Each number is 128 + 24 x the weight over its row's rms, rounded and kept within 0 to 255. Layers, rows and columns count from 0. Numbers have three digits each. The size before them is the row's rms in percent of the matrix's.

# v: layer 5 attention value, 256x256, rms 0.131, rows 32-63, columns 192-255
# o: layer 5 attention output (transposed), 256x256, rms 0.113, rows 32-63, columns 192-255
# q: layer 5 attention query, 256x256, rms 0.0855, rows 64-78, columns 192-255
# k: layer 5 attention key, 256x256, rms 0.0874, rows 64-77, columns 192-255
v32 100:112157112111163120138082127130124126105114159131146114143075119107123113111169113122135116110129123100140084099118078152143151169092149139102152092156081107080111079128116152173163158104120148
o32 101:136125088138138119150073118140130137120147145141112128145104105126179143134118132148162148089123095091122117140098136128137142117105108146176148104126078094103134106129131180154119157126133163
v33 108:155147097137082129123138155147101120123116150135131104093140139125093087149110116086168117099138163122129090100114135132101095106131098156130116090151140176140155147087087128114131110128103141
o33 105:115159120137084152056164128132137115143083137158102128115111107111129166147131110118111136108111116133177137172124181161133133133104099136136155090163144136156149137134152152120117149114113155
v34 104:148083161112116119105126075124135148141133135174096168117124148134097096193135151126116116198153159115135153113161117159166102117097138095134119148131123126085109109137155118115120095140127115
o34 104:159105165131114067140142102129092144148127146162099114133157120115151135168156129128156098158145141139110087140155102153135100155073097133104145117144072085121114116157150121112116081071156105
v35 109:135141152137151101147094149189145133134120118101118140093160167149169076115159176115081138141118065115132139122144127128114113162126130129133163177121118113147118120148147103167141138122160149
o35 108:127152146145170096140079166149119141160141152126097140083160190104123140165128146096146142124136106100117077128125154106113127101139120157120128138122124119112141109133163135167149113124122126
v36 109:134114115112097158160156184129142127113188094118113132149115119158083130149103152148113130140114174104137134132121132123134156129140120179125134101145107117107129145159144134155161129149114100
o36 107:151124128098113166131159158110174169137140145107081105092109115123151112131113126122092143115152115151166127131117124147144165119160149142139169121162150133149133130105093100143126096163134143
v37 104:103108099112128121117098113174132137129090092122112122104112121105081100123150145113084124145127126153137144136113129174129105115134134122144129089103163132093126137154167127081111171129119130
o37 105:168133146131110131102132138155101123130130116132084162076136066140110145100159142121158101132172134096134114106128126123115045094139082123169122126132117121130122118126115144105116163173122114
v38 106:150162167149128143141141113135099122114112146117106105134126133132110140155116129145135106127138140120126082082118155129127128077150081110106127140080107105095095147123100066109135116110162166
o38 109:118170134108161140124109078098111103127107167143083121129110099163111159147138121155144128122080124120087123140105111169141116113166163118138150130109114099124108139135143100132142131102131143
v39 106:142164142165138157124113138145127134157154139129155138167139145134117155097112126124108163147127113163140176159147119179087148110155174116129158129143111170114125154123150118182085144081142134
o39 107:158113148121106149143139155164132143140149086155133147135138172101133145125116136154131133136163097133120114090119164128089107102134150083111091110171137174146115103121135172165079136088167137
v40 107:115149118076115155085116101117111120119114118134110146131075043127155117121161099129118109125150107124116145118130171122139164167157098126147149106112134137130110144132121128164149115106145176
o40 103:115139146083101120132124141132105127138085139129090138103086088147109163092129141121171110107136117143112118149147184097108147108139151116130135101135139128125115181124127127175174112134159140
v41 105:133130137104122131084094131079145124113149105117169162137154169134143093141134130122142158123119100125147128113094066111121150120097156148108122143099152130116134128147119089142134160067078113
o41 104:109112144158114126131119121114123132127122124143132153137104166146140103160168138136140137088061116129150120143156097084114136131165141125126138115124165105117151175146124146148081145085141090
v42 104:077137121147154112130143144143139118125155124147163130121129139127199109126115145116156083130142156135160149137147151120162149112072139176126133141065068119098166078142127111140074143120149148
o42 106:096120143129130092133124156120066135125112138108133151145111138117137140088107119076123116121138133118118101152128090121164153148093124150125150114145073101122145132145116121148131120155131142
v43 110:130118149122113127100104147109085110144108146113108119107170128122163118127115188087154107146131151121120141113107117124090085135137130136113149111111179131111149120150179123150121147172165117
o43 107:125112133156135146108113140086109161105073124124146091149109149128145127153109124132120136110096151143166147135133139152131121143114128161139152125129162096059159123116187137148117127148118121
v44 105:090150137128113115122132094184127120141115140109134126164144091171137119143099129126089092130156103133161157098135143101093106140135164133105152161111112131131120130104115106171137113129135108
o44 106:136116121111105137095132079150097174124090151108143147140123105176166156125082169117160067144098137121146120144093151106112108190144126183122138135142104149157158145130134082128158096126094119
v45 104:120171134147082160143090153114167133144106136130090130134142148145122177130128138109101168164116110099120128128126139148097053103129108113109128107146107162142116133149145101094144131123098124
o45 104:163112144110085114111122140156131139099118134140086118118148138125119153139145120111118124167162127106134143180088138192092050143135079139144166139121139150129126129121125118097114098116093135
v46 105:141107117140122064152126160127128146151107095100131121135146118118129113109157155083147163169116083138123109136104138190131141075110089121102131097115149134132142136155125107136136143081112139
o46 107:118124120166143108162139122132116174132133083169138108104102091167124088153108123116120166117106159130132078141148110137189142107086091089111150155112115156127105148122112136134168129079111164
v47 106:140153159166158179141126103132169076119094139136105094149160144132148132130099144115180138121136103171127123123111090163156139128147116138139143150137113155150086122093163112149145099124152155
o47 108:157136107151184128114091124157166113088111163091096123131147150145137119150149144131120124125169125151099134129146106130128140135161152153141120127129124118122131160163137120123105146144135167
v48 113:124127155049158174114120138107140119094100150121168124115144127126133114094151120146145076150130129150151106144150116138129171161143120083166145148134126121142132130155119144117139151097150108
o48 115:140101151065154171090117146093143134134160150082154141099145149144144117077180127149155089183125117134123121100165150083114144061125149086145121122087132129158156110149171108120116149109117102
v49 102:143134184111124135127106103153125112123104123155147130178107107138123111159101156104112137125159111100119143133149114135145116118119116081134157126115180118104110115124140108097144182129131125
o49 100:126134136081125165167135112174102126101071175147115107152135155150115128128131160135107122141111125107114108149101141134101110115081123096143163066090160154137112111137107104105143184129172150
v50 099:072106136187063143096112150114121135097141100128108178116083095118138130141105133119095123122134127127081153116087104135130116096123121151078144151128154115107152147123113136166119147130148141
o50 097:143119109139136106082100132112137153078132106132082134151143129124148118099123140124119137144141104145122095128134119133142132139119175157136198164121117100115115161121125186148181100147141108
v51 110:125091126189107121181119095139119145104134106125098114186141118110114100150154109134122101104132108095098095126104134099117139138074175166128107129072073121098135153147136125111142061094096130
o51 106:136106120149123126128073111152171101153143073169137138165117108123133137112123163132101111135148092109113094108148146122150161156094156132117086149079096128133172143138116129088150112099173138
v52 100:120110157086105111133102162117089082124100112140135086191130124155107148093108142117156138174127149145154152085150124164101156121127135123146110138128105130176130094081074144125152118116125085
o52 100:154105147091155085107126171069123120135103122116143101185139137137144122116110133107169143114135151177142099128119120178098149154142165124172124096150079133151111135092134146127115121157109093
v53 101:132133128137105119128101143105162084134145120097102147073099133101121184104146126125138128087115165145127127161098119108128152166105128122171125172145119126109167140137101116133129161162109102
o53 104:094151119172130102133123158164122145121120110111127124119129100139164119086118128113095144118114167158123156137116141111149116140118139132200128198196098105091181093099107090087121080114155091
v54 109:151106131105103132125132116133120111181124109117147112090125158157173147098169132139162105108124157140118140118157126102108116118156121113109132148157132126119115178126111116151142185122104118
o54 103:123095132120132091109144097132106158110115090123144117106127147136143112141165150167127107145061112106156138113163103121104148121146129140105139129166135137120133149104114118155128144131134137
v55 106:135121126137140132135109126176107130174127151134156164119136128125118103101137103124134155135104109119148179134161158115194134112152181103137128114102179114123092114122131099131168128132109106
o55 110:087172139170144096149094114195108153157115157084122147113120143118111111132160148105137138076131136093171143137149107128127122139150149138091152103095155114109105097135144123148132108169090138
v56 106:148156130142137166163150126156148093115125176136106090138124168099123145116116145141129109122120163117131119176141147129145104084125107152147119127094144101115118133133083137097143103114133108
o56 103:099120113123171140133128135114123082132073155131108125134149160106165087088134126132130129137111126117117156111117135155168104120128149123138131140099132135158135113118109121168112102137097115
v57 103:113117111133131104101171128116129129146112120125146188116094117104109150173092110159131154131107104146167096121110093140146124134077122145093127111127139187120072101142164163135139103147113129
o57 104:130103072139137074123137148117133112127163131103131131145091086089104089125144178081145141139121094104120088100115129122134125141114135095094107172173115197124115189133122165137103141088166102
v58 101:141122085135131113139157125118111147137118123154149152126118112133128117135157109128074151165131141126102104127113118136110121159092162142143107134120120122181102139144156140082129137152144154
o58 100:126110120170107126127135097125096138144123140131138163143091134130120116116139154079113123147105122121095142155095104140154098181099130128132149158106153145150162112163132108078121151130130165
v59 105:137078140176137140089132129162122126064152149162153124166135135146136147105142123105105136132092100114116114109118142118117123076132165109131143145098112095120127097121131154135136123109144093
o59 101:109121129198123093115160114134132178099133125120109091167120114152137133103115176117078147138143153112077159133110124133116127081195143134107138155085150110116163079182166111140157108159114117
v60 106:108136133130120110154123129141138123144123118090123072119139117155148144119129136121140053125103142119125088124130116165145122147138119126134111175103129137123139123105132096138148151125103101
o60 104:086151135133091106104120147192135109106137152097145071098118124150177140117191116111141148116114155107111133130139150108134091147114146128133116148108150145130116141116121133165123142177148147
v61 104:112111117118112126133150100133142153141119107167141086117144124132075150127140155107107131112112115158115136101157144124125150129130125162133141167190115098137129124151132115143128167136123118
o61 101:124107110094161116107157152114079167111127095180146103106112117151163107099102151095096156125130114112075096104098155103096072104131110173098070121158138085119130124132145131127117130128130110
v62 102:146107105112105119123126142123119143088128116102131135132103119097138114088113106131103133128104165109115150118156141127101147143100176159113118080172152148111087116142125090154173097110162113
o62 098:132098120165130130122100118144127105148151096131144085153113129096128127141102101125088103105089137112107132107127145110097094102146139142163110113163094125139117078159142138148119099123189119
v63 105:078158121153157102161135125138146113158119106089119154110100124128169152137118137108146113120139156146105109127133117102172141125093106150099094108138142069137082148140093151098118127128083153
o63 107:143131140160127129159126137139163093118128160102169150133164104080150178126132150137150162101148141088126094168127136093123189096120123138112100129181112087185109118147116160136145154117140111
q64 085:149100210100175117145143108145152151107165055152132137123116144150134134105143104102096155115099094110097142137141150090113119087127162140120101129110131161117129122149101159113141108108122083
k64 090:095173149149119147098106159142133151159060174125129110118164140131108132134118108176101126117128159111127148125118135163136149182169115104139128101164145147156125124084102127130098115116135120
q65 087:128086154133106140149154129135100126117130141156119138087162119136114121127132158117155100089131091138124097103112121110130124083138125113124112100174124121152124124157188115164119165129100122
k65 082:137133160136103134096107132119144098120105099130111141137102083125118156145151164112132160146130120117115126140101177142126116131181134156157100143124139089134142149098133141114172134136124148
q66 088:109124116152146164149116060093126156074140127132111155126168111172099095116161132137082170094149086120142119111188117121168120130117148152104120147106124152115090083105115159127074100074143119
k66 077:103132114166100130118112115102130116145145166066161123126094145115149137135153118098101119110160121093141079165125158175142122138147129117114123142129128133138177131099116118120146123105084118
q67 085:112155163142139091102127116084135082116091115134122115126102158096134105134087167105131151182127180151111146163142113115145154136098115110134151178085159116137122122139085130099168119132109097
k67 078:125121101144093141125135127152095099128102125151137146156149141130069103118120098133101106121135165159133172105115133141129141138082131114135134120122130149127147191107127146145116147148117119
q68 087:080125094121118117152112130146163115089152115115122129129096117132115161141101173085123110094134132187155116097129129168116108124094093140151119117087100121121136118113151087089106137127085164
k68 085:135132172104154097132153137138129149142082153124105153091108086148105105120169079181134130115129130131154112132138116139132138128144164139127105090170152128114118125125087095125133102170130136
q69 073:085116126105120108146113093156135111118160127131119108119136135162143136150146119128107137121128111150115129152154097134131116137129192132154122147096166107119133124146152106156117155096126156
k69 086:169134123143144112138095121150060131120165111116158137067120134120130118165110117102127144144165129135129110192121136160152142146183105105111136104145154147109106141124086109147138133115105141
q70 093:128152147164140161118111086101174141120104143152132126145137139175125138144157126174121120107112103126148173093142129108178122162188120122151149129127119188144138094135109134153130141168140092
k70 101:097166133158155121125104127094087107160117156140146112122152118129120117162122088099119133120155131093154100117145120120120119141109086098111114114145141153155159127137135113120109143115140203
q71 094:159146092136107165168154125138107125154097121117122078155117134187119119115111109125151088086128115111131178103145137104109131091175115124088121147130096152079136101120141124155141134138102123
k71 092:127129117147155100115122109130145125135114112131157174104148072117151166184136139112143117116120136092105158193151099100121102136133133095150115168123147096076130093143118138116154112192130138
q72 088:116126190117138146130130120152102110148153151140128129147187126098158134112135105124163107176154142109162099110130124149136122110088142145156110095150138141153148119092090156088122099078142104
k72 094:108124108127109119142107148111107151094092122122196166055121132130123158141092132091113120141118113137115101175138114105147123124122116146106132131190126148130122127087119116131125128111104145
q73 084:154117143154119148111138093134093156181091128106146144163114096104146130109162131101148105119131098111120111140156109100067168099092130140128116099150143152135111143121111132098142082089145114
k73 100:135132169139123110130134161143159093148142154134085076078125110163123107173136126112122120147157141166161150157181146142146129134129130129129127123175121112135095093115139136129116151135111103
q74 097:108133077098145168110132140143127136123126127129119140123097070165132157128121137081144160087114139114114145113144132122124105119169137095146110102149132130112160112133138129168101159164104145
k74 094:150137117129152110122072098165120151078159118144110108116121152126113132166145124181146111082116110124152145114148153087139101113112121108124104145103118129153091160126199125128120104132110125
q75 102:113115171099107114114135125161099129122148134133097150140150117079090110143133154135101105131172148141131092129107092151116132110168083095131144107134109143137133145137151111134148181098179173
k75 098:147121126122151121114110152102146131151133066151142149141150128117154180146119088161090150098102131122132128109135137098110093129105131124148117082162120124105104103129137103132138114165147120
q76 093:162136095165134147160131156112106120137129147161114130147110149138124135102151094160109085075138126102178147146149109103114129117140112142116123117176138142113097138096107134164153138103143081
k76 100:119094132136148118151140136125107109123132133141096109112143168128108113120084139149131115152121150124126159112105147097120098128116177126166136104176152147148122126138129076168135094104112145
q77 086:131110158178162127159148114135155106124117122100103187166123116088190099121119120127156140120161132110112128168084103102108144135131111143165111139132114139127089090166153145103115110130145141
k77 090:142148166156163136157125130131131124089161125157094055092151133112135143149129153083125133117136181109104118162158104121126099135156149098119108150150123132146074112138112117081117172102097134
q78 087:078108123181106117147122109108159144145115091129111132113069165145110114138079137133154111117145080176085130132159116119133074093129131123121102098115113078134133122131157164128134142117118112